Weights of a small transformer language model.
Size: 9 layers, 4 heads of 32, MLP 320 SwiGLU, vocabulary 1024.
Each number is 128 + 32 x the weight over its row's rms, rounded and kept within 0 to 255. Layers, rows and columns count from 0. Numbers have three digits each. The size before them is the row's rms in percent of the matrix's.

# layer 5 MLP down (transposed), 320x128, rms 0.312, rows 29-65, columns 0-127
095:188113167089060126053117094087082134149088084127153203151116096105170133112115123117173110130106140144092143131096131120135148090119136172138047124070072092103155169111135155119127113143117127082167097082162171188040116157080181106115150135180146137109136106172131116138118128170123114189166113151125090145129157138094146138147120128153090152164180110133098138141145079148128072100081
093:138141108089112108141073140110093141111096159200096142112175053124132149120093145164108099120137141148160149134077087114133177122062117129131087143165091160160131175140127146075041083105150156110162137121118094100144168093108075128088085145174133140106078146171141142126170174144109143092109189117068151090104106146119132140196114118115155067182180125113156072165066112127133100112143
094:090070101136155160159083110136141105206149094132118155127156145180125125151128178133114104138133154140087147094119134106108148111153100160096118061110092167111063160123108162161106097141117138120101175098139187123062104141051140108075168120138098158087109170097107169075172048115181169161144150157171099152057177131131156123077125155125079137134093116107099109115118119158149180103121
103:155140200063078101130088073099142137117162117116066095130145183113108168112102131163139165111131081143114148136135123152185152090137175127100123123115158143115125148167123139127098106154090150166115073158159119169139129150128101142158118135059175095172135124119096148088071068183129163112121085221097125114153103094083160147141113207083165119121108069191171157113118096135105105121128
099:193130125142148084094142127111131060141185036142142150138130193115136059149136119093152160135113171198147162108092136112148184082167080109167154145124101171115142072131133127135103107172162125127126147135125159077119091139181125048085173211096129112120140123172128148122066141183132107168103120173117118153163155120167110099114096084171119136113124154114167108115142163158158152131104
103:135078102086167152116108173115111155151171136125194139148106151151118087078148149133087092178165152110154121073122168184079099106153138113133170136073129084062125095093084099096133138133110115109098094114163119122156137154140176073135115064122142087103145068077081121124049087126127137131106107092149082183150184175183117152116113099096148157161091157136142134118119119181149070105162
098:106117086143141149066107104107058125153109220119164147158140142122160132111156155096103102174198140117142114144143084077079134160150102106125111135207140139139152089161128092114123089160146103096141170152136052162157144150179115121112131074160079171127073080089140116157143146142162064132189077154174135132158108136155131151109119157148096092140170165102140102175094074126094128159157
100:124140139207066158126112135106113106039088093148123136115033115104136082110161145144195129123138119156132158081155132131131126097141132105103134176078103108162187138129111113094144162115140099149067041078145148127144179111140094136170126155124152135176108109154140138084150101088132104153059075153120060095165138123175128100077144081165140098139147142126094116143152092135165112117174
100:165114123126140109113147145136155070151093091117165161114133111149177083162116154138140118128165193119125172113110160169224136078119202148146133106135097157144102153086074129169138144172103106093149143102122058139091201162132124068165089088136117161116115103106062122187114098121123088157097103108132090171143150103183136109085107131124089119134111113154124173204132093177101129132181
101:080128155148120114127174089172120108056142170157138095184155136120164114122105120125200103081141084140137118135136159135142149151177120127134149179138169087143166083103174108101147129146105150101122189185104115086120138135149184209139087135163153148143107058154134127127074166069150142157102112161122142083152171145155134152175116178134202174081152156131111129145105106198105094091149
102:118047134149149138117120144128178119150076180147161064192160107075099028093126136134131129143137138117147127100106118124100088077148099160162170135091118188186083106126160149087102137139141130132132133193144189110178134184146086169140114156117144142096060081107112152124163175134138105110116119111160124160106165102088156091149124128127097087131138117099083131066132151179148107064107
093:131085071158135103107137116142142145151084121126067141101118123105147099146153113114170090148117128173074110171120115154102058156103131110110162136153118117097123237085153147115139124079113148167147152151159117120168156139107132190106023073198150190143116151132050139149120111153102156117141141113162138075104128059124113152115193187133137145122093143150168117146085148085134129130144
103:116084092113115062156097059131114118145102084144161098117118150082124167157110135095165154100102172147167157098116159128175135087080209145093079196075133137046115086129099143140118132078078116145119134147112128147170140173170122116132196195075135169150113139169140124191114144120140095141114120132146097144107089144094134161134113109170093170105125111111102166135119172114058076119101
102:077043119115155139172143109139121127137150185118072122111137194134074121090144097146161149131140104163105119175172175142125101149135060115153115174182111179173095141137117166067115109087151074125093124122094147179125148110203148101111143200151107132146153133144139161139097065126087056123187089122088130155128119127149130120122147113138124123141074158084116068180137118150113067117139
097:199076086152128155141172115137200096158101127176149094160139172088110164079068116149106108103134130106129106083142151144154107148157128124121125146187139143094112093109163199034132106119154116091115112118088149116197083184122130154098111173110113154116085174095140131133200145138099146084121107101095124115097079152105135070088112089141092139141123171165147165140143071130086169129161
095:150114083179178137128099110133104104073150125101081167061126094103085131123164152125106102128114092171121128151142159084047151132154123107140159128136068126157159135166108182124084114118137151175175103123145168073155061109130137092126203177147112067133114137171138131108139162153106154059105106105152122121163148158039113127085147121168110093085126117141197142144130116096191094119143
098:160129145101128124147114193089086127160158126201140133093099050154153111118177183091137113138114183154181101164138165137064113179088177118060156211111107119046195115144115197114144141103135133158133153097092098095102129109089104135142128089174145130149167159160142103164056155113122088115147088100138114116170154133105119113135121119127154099096104148115124130181156136109101091114122
109:127125080170128156177175169169030105125120102163140127156161077136090153148085095118107128119190177069127139126091161139142132108067144129112124091134092082115087126108183148137173104158086104099140201180129082081126107144118132103121117145101136146115120059142100205119119077096127110118103129156167151155135130074078112155134112153117175100117128130069159121101108194141188126127159
099:134135163147000071121108142138105081113109122166163150104075177139123099109160083112152090130081153122154171160167113131139078134153136105094133158093124112099079125132089178131180063130146113142114144089115127126133104148167151127120117107129139109141182131078140096144124104149122109147183151156096148168149110158131183107153135136119146088118064056127130119120152151118062236154093
094:160147165102207161139186159086090142139154162116140158118108057085190169115158166112170096136107142116134111200085114117101118166152132146109137200122170124146154125144194123113099066157172133111170117134131131113150175116146107198182210125143124100096123172147178129160067129105138147124089156119146117122113094182091159166165105108175106115138133123093151127135116127103185089144093
110:086170116132164177118151112161178067134090100123051116166131053154144114157096187113139141080175121105129137110063102152117124127107091103114119163126137081140119152109174140081157139164108082155105114165172096125109062162081131060110119114143078145121128176121101104093128185150130151184095147154157094110177155094174135148075126164098192156146115174138140133107103141110189119095111
101:125152073153137084100145184187114130120131123125101187119144206153116080145100158161133092146114142091089140071163065122108187112125129142120133188130149092139104137170143149124122155073112164191158192161119109166151100114138151128133137166101134121174153119165107113069121159114198146178120049151114123110138188202145091126177116127071103130122119167154105178165115103092126131107161
098:149170147117148111148100107139095081091092142144083126134142120166095101161093079074125167168104136139128173192139150116150079070103133191136166116097126113102079127134160111155130154207089127130160168125077167144134167122136107063208120124098176161160194101175120151124071119108171137105108102199140135169078181087160098163147118129093137095172162135108165130152148147126091113143136
094:063147146166102156150137122142098110117178108139094084140092166135133178093109104054096132112149099144152120140123133142072144124119175095097150152092114093119211105090098146165079136114117126143139141111151148130136117106190125150160214083102123143148200107098137097110077156123138063130142061135121087186122106154074123064067151180079111136144154141104126073185163124122154125124109
097:127125095036091171154177130152108160109091116075149095144079167162127169181102077192134136134125123159078087116116189150160171116159164153151157107166106159127096139102139146090150123171111187102140119093192101097145081100152117072141102205087167144199098126108097122057112125121124149128149093135119113140171062122138106143142178110119144134117122163129118146167104131117138133101191
106:153103119180166154122083117128122136120107133170106115153122137152125054106125074104151080119132111155211122211161140122152165152131151141105091146086159109170136163114155093135130131079136082098159139156072187201128109128208100170147127080048081144111190145169110164137112119132133127094095135087174142123100081120091113144076144089148104176089182132110149124123161127130143083119111
095:139150124135163097158133136131116133132062166129184147183127114171136087166126088124167145170101106075175151126150152122088094168127158147130125113143115133045152113120124083076131141150099203076165135070127134113121132162102187140066084094107092093121134157115130148125146120155143091161150168073107107098159126112185104092069127167136093120142132015121133073163119144090091137099100
097:098166104136156163128089123081157186152167200083197144136112132147163140066107153096104096151164089165109058118166098175134108139113079133113163155088098157134201122141091062123135099114101083157132201115131125091137074142130087122100112098144163115147083106138139095121224134173108110088141105108146124118134132152092106114108066134120176116075089160120135123146118154119090117172140
105:146122113091075119158104107141085121200164123066120148124119147202124156133149179177158122121160164171124148128065151145125126135171147127100185159115132099119111141140149182139091107141171162075074149094103164138096122121136144121153126081122128060113173145196127163182096106143145153120078134146145135100098084203134133139091204123137087161163116112063123065179153112108122137146080
097:111113183150171140164103096148140102115123183095127122076136108145159127137112136142141157104087070114130082127114129126138145083081147090101166117149100189110169094143181095083096154100174125168128141067160115060119096159143118184096100096097102131106151087117101122164080222085116097095134155164128118172112078149147175128089160140096121194172095151148135184130128156180143163108074
102:200124186135151096104074138154098152132148097145130057046170055116143161148136133154105088120135159155113124125143102120146116103083174171109124191105202101124092128136105102159114157137138099090110140068177178170107127162116162076046107125113086099113100128102129131147115119158154127110149111105108177112123192128183154137172138112084142060125094104174142075152100129137135155113113
103:122116173199161158121130052100139146137145149133106069068145112176158162161103096145093153175182090156173120092188099141195130132075117131143104134109110132057144145156112102070123112110145086119149138143113148194130144136093168142110090151146107119160184117115129167129156039126073132139143129097118097169103127093136150127106114095154151066096095122157142130101109168044081114128135
093:148140169094142131122144149137112153113138082163130079239099121086110169121151082124093103068110125090121105166098083110115149133147103141112112157050096159070113143158177175108109120113125151068130116098138162089103077170123110150126102169171087134129175145119118111107135155145103121053143098190125118152151118135087131082088100142189094100114108068184099115108104159086094071116148
102:139072046123109136080087132095084110148078112129088116163172159153138101160116095146141075194127146155120075140168140119169139192148189133118092117101169101127123146121091150119138097108099142077122109122184051101124147109137105086110136160225178164130110143151153084132110175124139078126138147153083139091133138155097128172169145126154082159130169176151102169094121140080135111186121
097:126129125106101135111139111132140047126109112105071123102107131113143145120075099194160159166104150095201104128141115158067142144146178096095064116138113106160152126078161137111165089116094108104118136178107141175095077144184093118117117164093135088141114127177107095129128170148143115174150139147120140077154140088040153172122081164118100138095144147143131121067176223169096124150086
100:143114124172144186119148143084128214058129181124133124139083089151135130114143124146108102129148142128096082087138091151147165114110109158172114180140129183149121088156121122152085147073122114106129191090209113149180113100087115114123144198078145089164098103114160161123108121156161108109109157112065108113149143149169144065100144129211164145130164136114122126160065171155098084166103
092:126183130168162151107138136117116127083110158181120169086155134059129137187104151126122135131082081143134113122136125088165142220147165056129128084151215152141093127106062157093130142180110083144176135122127105088077132097126136105153116075206102161126180093147175113147079132099134090109129085115122138142115131164120080177121171161107146129146105111096137088139142142185085158110159
# layer 5 MLP gate, 320x128, rms 0.31, rows 30-65, columns 0-127
103:148095124100118108137118124114101153089098113173113097138132075184164180168129147092097115198135117106147113124138137175092087142161161160088173123210151110141128186110121140098092134122128101134107192152100099146120193129161117111173117194147173091112103084086123079154145103165168118100076119080093144162164091135167147177128155226122117115158195139079109112137103169137145110128114
091:118108162142145110064162125067123098049114165118122182076162150141184107107124152136155134108123144127127131182118152133165127112078170224106160130178132113212107134138053126167058106176084156149117179163075135129117152092140092115092073155129129174132123123156118143118114139131131164125120175137153146176124167162101148125106100120192110143172134169186104162099110128129125083139153
104:119060117105131164169132149078087096129140069088102099146084138131198068132140115120131100160162133130087190102125179253122095175146125144139122088098120115099189080129111103134094133125107145119116092099118117132129137144159166147156124133115167127107092118070185156107138098116166109085154113197133106120117114088138111128084079151153111126182116116067112104108100121156070095065116
097:104120099132179124087137137128151117133141105143104077142089113116142097111110072119139100127121117210119125117154132114136131143158088135123102176085178161114186092132148142148095135163186141112123123168170190166179127144100116102163112157103127163142144148168144085086100067067162115138070096160075161117057126109055151174142105187085182121119158162132089125053119186126164092103127
100:086145136145144164105106147190165087081082079106124157104087092141105135116127152164139120158075165047149138094143128089156170135035172138057154144100103160174104132080153147125148173087151151168141154122124140118161113153110118142163085182147157165081129146169177137132147114142126062095152113080088133162083122169144135128189135123179092139121151043134140097113119149148158107137112
098:106160127165211204126126046109102130135112093094120102095096130148103146128081116132145125167129145104134100093198100091086109190132142092135169127149103069121098142167105092168132169112128159137153179140183123108095097177135153112134153138138137133079180122111171161140163163169139132159130143144097166109132093102196100097092103094060139126146091141176160081184126185103148136083107
095:157122134109142081123112132175175097095048144191133087049103115136187146100118158135081146121183123142157143146151133164131115142057119185160149114109140167092154144076112085098070185122160141164123151108126109107145137104141154108164093095083160156118112175134157125167110116073228118163143138116173166166118157115085108156103140082138099109123174097127132059117166117115134171131137
100:134101121204105093093103081145093134170105131111102144115196162140096134120114121113098161157145133083071113105135143107072092133213111165182167110086144085090135106162216106107089114123079144082115137155142113105154147142139078139146122114177134110160151118118128144157162166150177118141033112169106173169069114095111095069086098109158159120153189141118115143166141115126142118094127
101:110117126105145160152147086104098132130108064092098117172154139150115157096116146139121077139166118077129090180204139148117167126113131145131146158127153152070177112131116125135072103136144097056097144149065086078037177159108147146160110117123129093032128113201137139163146117101145061141111184151118131092148085085154114139172145137098105122072126153103145119166105143118120162163082
106:160166107157097157190172143111162107146043124098165093135143161067126080125132116115176134151124121131171208170117137181100106119134133076140094134121136132181099112073097114100120117187108135128122139103125129145145178099126158095120156107110176177113101184088126192105136139094142104178059130158070132181127145143132124160090118094113152114183100084120107141170179132111136147047161
098:088010113151121146078166104107083138118168111160105143095160161108114139113121133160117150110171091132133129106143125185115108194138093087157138127142111117148151122121241160203131127137145118157138151191160159116142097134107164169121095126132165130062104102163125092139119127116163166166134105096160152124046134172164155119079076158107120123150112183168159183135137119169139149129128
108:115061161077098159122119176127128146180141133147132172107077144175196123094063058171179050106158057135079091092128167131095186135149060126123128140140142151125142134122173197184132157139105150070135125090140162143128115106127147128093108053108111143123112150115163090141124110087130065109140168087115132139116125149182101107099123173092122149172136158114125138151129096103150125161152
102:127074136101149114069133122095105138105170108128125153105048086140089102087111078123102106169122140107152116068183118143116149075126108142135081082138184148149219102087125091118106067161160147083106159099133093129134122166136184151092147053131106106133101177119121132129147152166173074061126123102125096099128136111120153141124185128137062064167196138149109128142111131099097101134139
104:164133085153098086127107131180152096109046099131126110096151121107150143160121106161166133191121113149116081159113110120144117135144067144071164078139148161119131132070107076145065096117124135080108117131115137124080156158113131169163156086130160149107208099130138078208138088070101141151104136150178100056196122134125131081141153078134081045148135106123153134134139120093133117120089
112:135073119121129086161119124086136148148147184090113149111092127083114164114034143182101137134126123070121119187166101109118163113187174162109148104182094181133110150122138156142130086109112109050115131141123102072114135192195122113151100128148106118088091163180147125106120152092152131089178141168174155125059143104150085093127117137157177092181177150159095170127106134093110156160138
093:099133094127131178179101134156123196073118156133139107163048107104180140062079103149183139151159138089138119108083118101090178091123094115134104064150067125194115083121179119133122118127133127117152123157106169132097173117150132191102140104096157171150163137138119140165129137150106145164159135156131152101126176158073141174092125148159123082109200173119140126156102072187127069130095
103:181132092113170173167062106165111049097144117098074161098117130152124156069116102103122133143115120141164158109168155176150178183180101089178116104135159154088106162100143094174087131204136115144149082099141113172111176133139096124145114132163123161140129119150124082156141087150081064135124090086138125133119081120135108090120178148140140091138156101135077106127107068174162203091139
099:102148081153164135136085095109089143110133119130127162092113131099168137122099133131132148126151153202136091111115114158137068104080128179120167119152102149142178200084188147123167147171094147175098102156193112179111131189140127135122130166108125171173168154111143128099134140130145194150129105127136103169185131109131156087145077047150215139152131087120137148197101095141111102138060
096:066135112097133140083114157067133106119174133150101146116079143142059131084173167096151151166148154139073098107078126058118143119128103158161190132096102141130135141125148057093177121130074062127155161083095137084109150120128109130143195139162151155156092135117145133145176123146146087064125136118129137125153111171141123173154069212211164133145073166139138133109119095138097118124108
098:113143085110170068143166126074093146191145160135175166169172191197128131105114072096132052166082110099137095143089140129171093121108076152108129143126109132137130168131142142102106148141112185138180130081147145120125166130098152113107139136135116173109104089112064144136137156076188095111141123170132094100184139145099142074155156114067130050118142123128166104165083152181150130090106
102:163147139108122121162096071128128127095134130079094067147140082136109078080122147113104104097121095097136121159105127150167090130146145201113122113141104082094140121126158138155060148085170125092123101175162125136191132187120142137159109101121117164196162089094122144156178136101124060120081165141135109168056075076136114176063145106163125153169150095083066127110152137169170141082122
105:162078037088074127156060105106158164133182144115142129183062098149135108138150168181142093096118121065135146132130127143168118142098115113124115099183073123106173097202157104156143152120122089101141130112163150152164112108132112117155060185129143122111117131197162141105116121177170149160114115129150171100067125107104063121122075099166132065139127162118098140141132182133083145135121
101:097118112133139090118109129107056169156115140190115125080108210134178169129160155146064060102117112161139141101138127107170108109152086120110082133117175166162090056181124055116096120115130122130120151169173143165089121138142125113148115098103095154100151142135035208105128088116064123089115116092143154105136098107125144144087082127116139089103147142124139143089134145167071081113159
107:159047088112104083120122172156117152149126122113114130175141111106135133186077191106110127138143140137072155150109097182131114142145114176097108131202163096153156079152073155135131186172116121171156149153042156134096138160132120061122196103153114170136121170194126156100101065117142134092128092102147164130131116102151153146156096149106126109177093088116060079118146120170145103136142
096:086117065157142165162077055147147138139133046106140112101143119185111130106113133195055148083103160113093148135179127162127103129174146146144129139190104165093141141077039164196082119099115136148138124150109136120120147147076138100154074170118095127127151071096132138200138159126149119131104193138133142097144104141139152148145096136146104129076114124087128156091165104175080115163100
097:067074178112143170105179106084103164184108127150150100133130097122172175105137095057116139109160137114129132124103139097153144123126143117130122139101144136131125119136091123151125112136195079099090128109163121077153134108130188190175050156122180152142096196125079159110170135114132158081191168173152163061083134097135109123124149131114117102196192097149109082128167091127113099085151
102:138131166125076126095132166108099176180132115128148148157096037119159130129094108136137134145114088170119100031072164095159121091140098099094137130090163169146130120147158149126085170159107190153105098124175122102078159176162140091104148089080057183138144110158125091086110148106160150104113112113158098147124131067042166092155141177157129136132126148111118124119124117162089118191122
101:183108118135098142178099103133128136123158151096116102147151069110122146130081170146139121156124114136109066161148113123137127149186116101108139075132126104135156095111178148145075100136092167091149122147163168109179096162089165140118085120148110118115088105208157138177115183141149024109036130155113114141165141102129128120162083118221155123159139132147061125140187132140113132126195
098:176119159107102143138113131182102131170049135122120134123179148133124156115155138090143114138131118161114140096078125123139104137111146103089054137134154116142108138129119137070164114126122114133139190138098146133148160122098159151203121121112130134111146123130110116188201102088130082141152071110114105093104168091074115155153015198104123074089194102129109146115055156099091104182176
103:118113114192091180154144109070115134114148124149129155069116065134148176167123150150101060173160090137160156255096093140091149154098151139142082109060131095121149135136116076138138091143105140143145088120185113142105128163129105155156124066098162106104141128140085115106093107086148135173120133138171170100104119135107121171141154107073096071147151166136083124114130154188085108146100
105:158128114144137111131094168166123105046120093091101118103105106080139149092188171107131178142121103147115074132170130107140158150164157198145116100132114137154131183079143101100128089106101192174146198122160153098106150090125138071134065119112155093096049068135122177115107143068173117208141081127125107120152123137143136097096134112154100148152146089098167136111188104100171133127153
104:080111110113154124099136092147103152097159183117134126057154122110111107159111137101141152154163075127118146150128161138049126180118159142110161157155104137177097136080152088124113091158048053124149172162101121111136153081154141218181120075070117128107078078196122124130092164152141147182164139117151165090190137104121121152166174127082158099116126094127123137132181117145121130139154
100:118107115134078120086133137052047132132089082078144184116121110121106094127127132106120067158088106133093133176095129137168188194161128128102110101120128117095176159132119161173095189146089124102128137039144125130194091123068142122142118145143055178112114132128126132118135151124083186142141113088130110115140061200099137173123089136135150134068118089114187123137164106149140135134118
097:164195137086116130089124158114116113131130087127171074147113149136129107151129109185143121102162137140045163131148121086124127075187106171146091115105131153077178149109149127163170129144067115082079146066158113113093167092134118128114160141122092105151236141119168133132169080178110160113125100123124132146103128127169201120107099115120165117165150167146169091115057135122144086060136
095:149149113135155103070170123119132120159184133101077091103097160159173141140139151180156132150129064144092128163089170107119095146124101102111116115147134130105082157130123027174139118115149152154124166128146097157113111187199178099097115142079086103092111128158181133146128096092181134141129115121204114200124126185106113147158106111104125119163136099166106207154130115161115124043106
100:124113086163127184131155112151205073119098048106153167061113078059159112081105148130127088087174103150093075103102173152101136196158123111112084175175113127129167096185109144108113093087125095094120099165095226139148137116139164125128115121109136105125084128104090152122099080114155102157156140079078154149152095141143101165069120103135113150097109107139145144119139116142125164123103
# layer 5 MLP up, 320x128, rms 0.325, rows 30-65, columns 0-127
097:149119105145150085177138109121072133113069171125121168142100131104121170104070137123142146149180103125092114165130118109189068144183110116085099105123107195147087098100121167147130107126154075151108084074140108135145091110093119079061096108143165142158160120124166096089100071165096118083127083161167097123103118181116112126157113133127051151106147170167171105120119155155194194131171
092:118138113125062138126098142076135181136122143108155052081143116095126122107104117174144113120105119040179124136156126151130168114137073081153114094103164140146176094087077124187172072051084123162099137141111139158148088089099156107137149115124159100163152140133130086146171096108173126099153129117174119144152097122110112047111141129147083150120132160108183134185162163166195103076115
106:117131145133132139192193206153122186162142166110129099110100129140106168183142140176139097146126127101149047136105131156176094113146125130134148145114172156097108155168142133070102100137149138144123129094143172109130115130131135100084104127132175099204063162163097111117066083122176171097135084116074177116153094141127081152119131076127168073142123110201170114129182156060120145138135
099:156100138150179086140103099135121080145157138144094065166123132066140154113148172139135164084130178126108125208129095084120080122155115132142143127151189155023104107116138072178150188108145150111153110105103168130093116124128127079166106115080151109110098113146190100106159121120185163154126109073074115122117138112131126133161109076112131123087141136048156158178178140155146128186111
103:100069097163180118164144152111125162133189145164135167151095145234122120183146144110106107120107144144142132115084158140105070138177094133128106110180120068178149094128161101161138124169134112179132166073112120166157091116120125094107178156209113146087082163131126177092156162162157187118108099090172081121092156125121089114157107076100139109099150139145156175102159107129103091103142
100:131143094077114172103142137108085134135139059097165124135105070120100143149164147140191095153148128154138117118152144067130154173065151118128084078114113129163133142116117144071110143140073135103194131073113102133144194159148090112146165178121189128106152135129118117134127142137079149161172130169175134156125122125135097092030174158101124105201145165127162119099152097065119081103191
102:146100111112124178088146081132125065089115155072178125138071126115088086110127139147130141093151095144149105110152078130109140112097095152144106114111084075133208142150059141143152125109141150150101105061129098047099128148205070093166155143110083089138136110116130097134135127184180118143138138139123117156143099187107150080155158069204110148114135128137088113118203096114160103091131
098:110158125095093132130141153096113174148176100132168136117126145145145168186119057150179101101123121106096096128212103124148153157120137156138104174183090106154133146138080138173094143073082139120078106161026157180157122084158122146132127119143084137135115112107130136161141083110140122198143114066156119097101090086141080140105127186152137130163144143057105143108153109126176118125211
101:174136177141194151138130108098073108160126068170103126152098115092133152120033127105136139128148118092205102101107098103159112104155132172121080076111112164112168157141131163089162152066106149101157090139084162132136164158090158158110140126167140181154123162145135170135113150097166046133131127158160132081100126088111075141124163146118171177122178062119102086104158160113089146105157
100:171133158145148116069138161099146118164181167130116165126074089077098130131139091151184118190117166138134184088125099153154165151144119106104136119098156185175154153104147148109124138177156131056108132129146102113108174093110049062085129181143168114143080107089137132157118092147210127092136099117156091182143118095143159119201119134095087151145108120166102164101118152140090149179157
100:053136096099095126156142109143123143171166143050117102145158104170145116156136069168106095071110138184173145143085134137080128122169109146131111097146144074108120080107128091098108156126162067107184158163144182131166132088157126124113147107141136180069141142108165108133159092161146190138107141068104175128084147119103121168118072084139155166132183132145145092081151112187129057140137
100:158126186170090084106196155074130129118126093127134074134066176128111144111153052171150156101128129145099154111072098152194150104124142133110166089079107083148160109134188145087179099156120133137074126128222108157141079155177167135163155158138096101149102133134128096145071132106131135106108166140096094090090141142085124158143098164139140131120144141140126133133104123206096115055138
095:150180121151139111092137103127141150138085139136136138163195154093098170150098123162140090170132128071113113102123107148135132111131143172155130179123097105163137131136144138147150122093112092153107099075116115053119176151138074081152125165150139064094103162158124133157132061100084155132153056127173116068173147189188151047180162122124127079082089146153111119108195080115112145089106
095:132108182158181144104190105076138129176098130159114059122115148140117194170122129139052119158140115143179114184082136082156128138124135153066097119193111064113121129144140174173108145174075168065098159140137107111150123127128180155111151105155122062094156130116188147137126097095113133102126081166102111070089140105132131084104096141104074177073110129098108168101164136139139106131144
111:168088130131169145157140112084102141129112151125152154102078169096115115169053116122112145098156128120156112125150103128190094175148105147158154141178126109179115150083113161131185056064105156160094067139093156093157112164122153110173158161111152137081069160137142104095122076110098133142125115127110140098108168175141103164124019107117136162103109115194100159134115208114103140157106
090:110140097175115111147180133076133113141145147129193142111067119190104122143119100106101167055137115116139144119136140111119164146116102113092105185096162131195185170121139139227104191112122122110129186139105151135045118136138152100138167104139145141151112090143157152140151170110118131069108125101167096089173111087151087168164167087102159148142089200095079112161126173124126088142149
102:088117161110138144090139171069079128151162113148086158131105106098131101093129144164128159155123138132167120155133144090157188094110137107082090152108096114139088167214126119132190131126106115099152082084131150058154124163154184203124109116119153120170135130126139146107115065141151143185138062156167105164186140107152117137090112136160170122119106144173171142199185187149113149124062
098:151157143160129112096124161148153095145123177082087142191075063133112162101104115100058144090082107098119131178113147115142143116164109112119143078076077113061168135139079104164151128103173067099094100175119148069145159107124148077126139108169145101145151159105093138127126095137143130143139110207122089162117136178109078149157051095097149131083103102151131097148071138192104126099112
094:153104055083138129136115144151168117183115142149105142078164125113147078102136074194138131137118104152124101097108131163175137181134160127171123078178133096191143106115063126117133093151146111079111166166101161123149081111110137108155123104104104092112177149182091072186083117162106144111131133092112166169109130108132150106137189076133117125140158089183200084098098158106129044120106
105:090137105138089128162103164081118112130110126110137070136136174189090135173061163067163177175142150133132133108148096137121112115129123139177089063099142150102104184155115054094127105125124142202154041147156112130112100073115149108149114103111086106153127147102120119129140178194112200117150112116121169122068069116108120103158187119133136068131138109132102184141121105182138159146145
097:132127174134156123104145112119164160148120119121186138092140159169146172123135130119062116087170161155155143196177125194163116114133136047140085063137084102147120117090109118144139094184149105067131135126078154157121144104142125127179147155116143114125140157125150129102177102055073111108149091161114104133162099164174076105107214142076177162161160101105107107119149087154143077074129
104:168100096107105110075102154154178145142183111147049130120114186114061101076118114103111161052086139104119136150108075118128172105144144134092099143034105148085134133085096103122096141121120123138201148125181084096116099115071157183131074169117136202137120133127122112131158097122095141182115136112098120151144115153156102177132107095132148174107153173120099090172114109141152111096180
100:030137134145073115127148084151149143133156134081175131108122131152076121140130071108207145119094111170152123097161147080139193134177126156106109119100100161095138170182153148160174102164099104153108079126102104135167141131162089068129142154166130124139098145165168092166150171159117171077133074161132080137155121132133193135116113124116145127132079116183119156096122096182126138142217
108:111165101156148156104088047137135197138112139149095132138123177125127144057121132150133140145099162097164095167087155125131114154134150144048178090107146069076105132114093132121163166079072091127166152125161139150116116127109110143097112137178071157148155159148114072117127133130167177160117042088151133165114178104124126172161112136121174114104087098128173120077142063099110082151077
092:131120148057062137140139167150192119129041107071136160172157106106124080136089090111157122153101080067121098157107112132192133130140188132089081137051127138123098126147110150120124151135134144117124110143100105122184070164153185171119086073091087096084087155160120119117137137169091127166169100081152171130141097115133174089092131066120134158094112112138148112164101121109157085113106
094:153065099131144107152072077107075158127080113138144083123162178120117147099158119121152117126166062115147178153116101131113156154106135095086140133104116138181143216161070135167092060144164125145096143159106128131138114070181169140175127146114104150122170073113076124114154107131182104096113123196140150157196141120193086121127088097130073106144163121144132095156172086157136098104112
104:155125115146110139089123136205101132107114114125191082109141129165123123137185135072124148140137177045149155120117132127175135138113069097086124135114126088123044106100101114120115144120138135082112107110144135103145162082165157090185134126099131119170091125186109138133174129111139125160066168133148106157044118066163198146136107075116128084153126125137192105149087156079140174068093
099:117114144081197140167129100123148115084102142120162147103121093170167120084120177079128134190134162152030210119146134095138101121095147098111115135123113175073125117142141144084149172164126132112138100189113127165072134112095167151161149072180141178161135064118105183088177141124092121097128128115144151139162138060163147120147133157113070166148128126142096149196099097083135101141143
099:155136152110145113115149183115150129132135127129120161083119141204077142156106087101161079125127130101146124094121111140206131160197156170123111149049119073162135102145135141125098106126157116156085085112109147075096083077135157169150151092083115057133153141186081178158123108160149067122180146136122105112089103096110116137121097127164133139184163102190167052142082108155133121092099
095:181147122089114152112136097134151120093183129152173111132135125165184155102157128118156064126098151131064130163068111093103143182081112161122089130107110105157131164153108127137125093170145097232154080110107120146158118090099163154120086077065085136111176118142125121123112185106107103124117122073081145164093108092112177170188100139178092099154150133113101090158139170157068139094160
103:117144068169091129172127122088105091092144096150133186098110130156183102134093039146123139123080091125067111164117202120106154115122110112117095112211069148112136123177140111124097091155094108137101143113156088049112114188095104151165098099117113127138078123112096098082175174149129158114129137130085098159142137133126117125157143100071151198167155113153120131131144102187171183107123
098:168138190116090108086131118140182142148170074134093124150137132123124180157128107147162106187191086164082136124171123164117157106121149085166118158162111108168141097118060087075110106162151132164124184182095134135081130114147147080129106195157173159141103113103135147150125160195105102087131188139123073170162136112154164145098144150078169176098125098092135092109094109171151071124162
104:124133093129176158104103118138104132186133123156188149088148107184073092093134075128158097128119100219097078135089131118087152075114151120175177134188099073152166165114080126108201180112131134107135133166092083126104136119167071149166151180136129157125116171165057094114113113086116153159146087136136098175174109127137149142146096162165076169105147128136147144116075119132148117098147
099:126072121137093143161094131127089133142135163105101164117133104166138142065149087124101140123104090152187124184099133149089177095116056119116146108124111144117138097076171198128078164140147191094127123154165109130189147199152102151086110135113109127103107143127100098095148160183139047121172107198104144075152145154105100114172123152105077127151162081110155116166121101106083055126151
096:153111176118185121158155165095134113080108130103117083115191121160090112072131141132074146076122107133160140134215091153084153160147145064139122116104127196128119134116177189146186156086093159093113108175146164143124159139218184113162117104116129138095104155108084113133113084118171092160096200127087135073117086122146124140129131127172098160083107173090148132134117103133140123164105
092:068090109188135099134067144117112131132127103219110146105114135109123193168083165147103125167099077149095097151204133099099130125136132175148115118109129104108118131162134116153117174123080141100131102145150074085126101089104117160123150090193123165149053157111144135155167122092079117123117202090112079113133133130208136120158072106158095107148133169100181161182123131124149187133121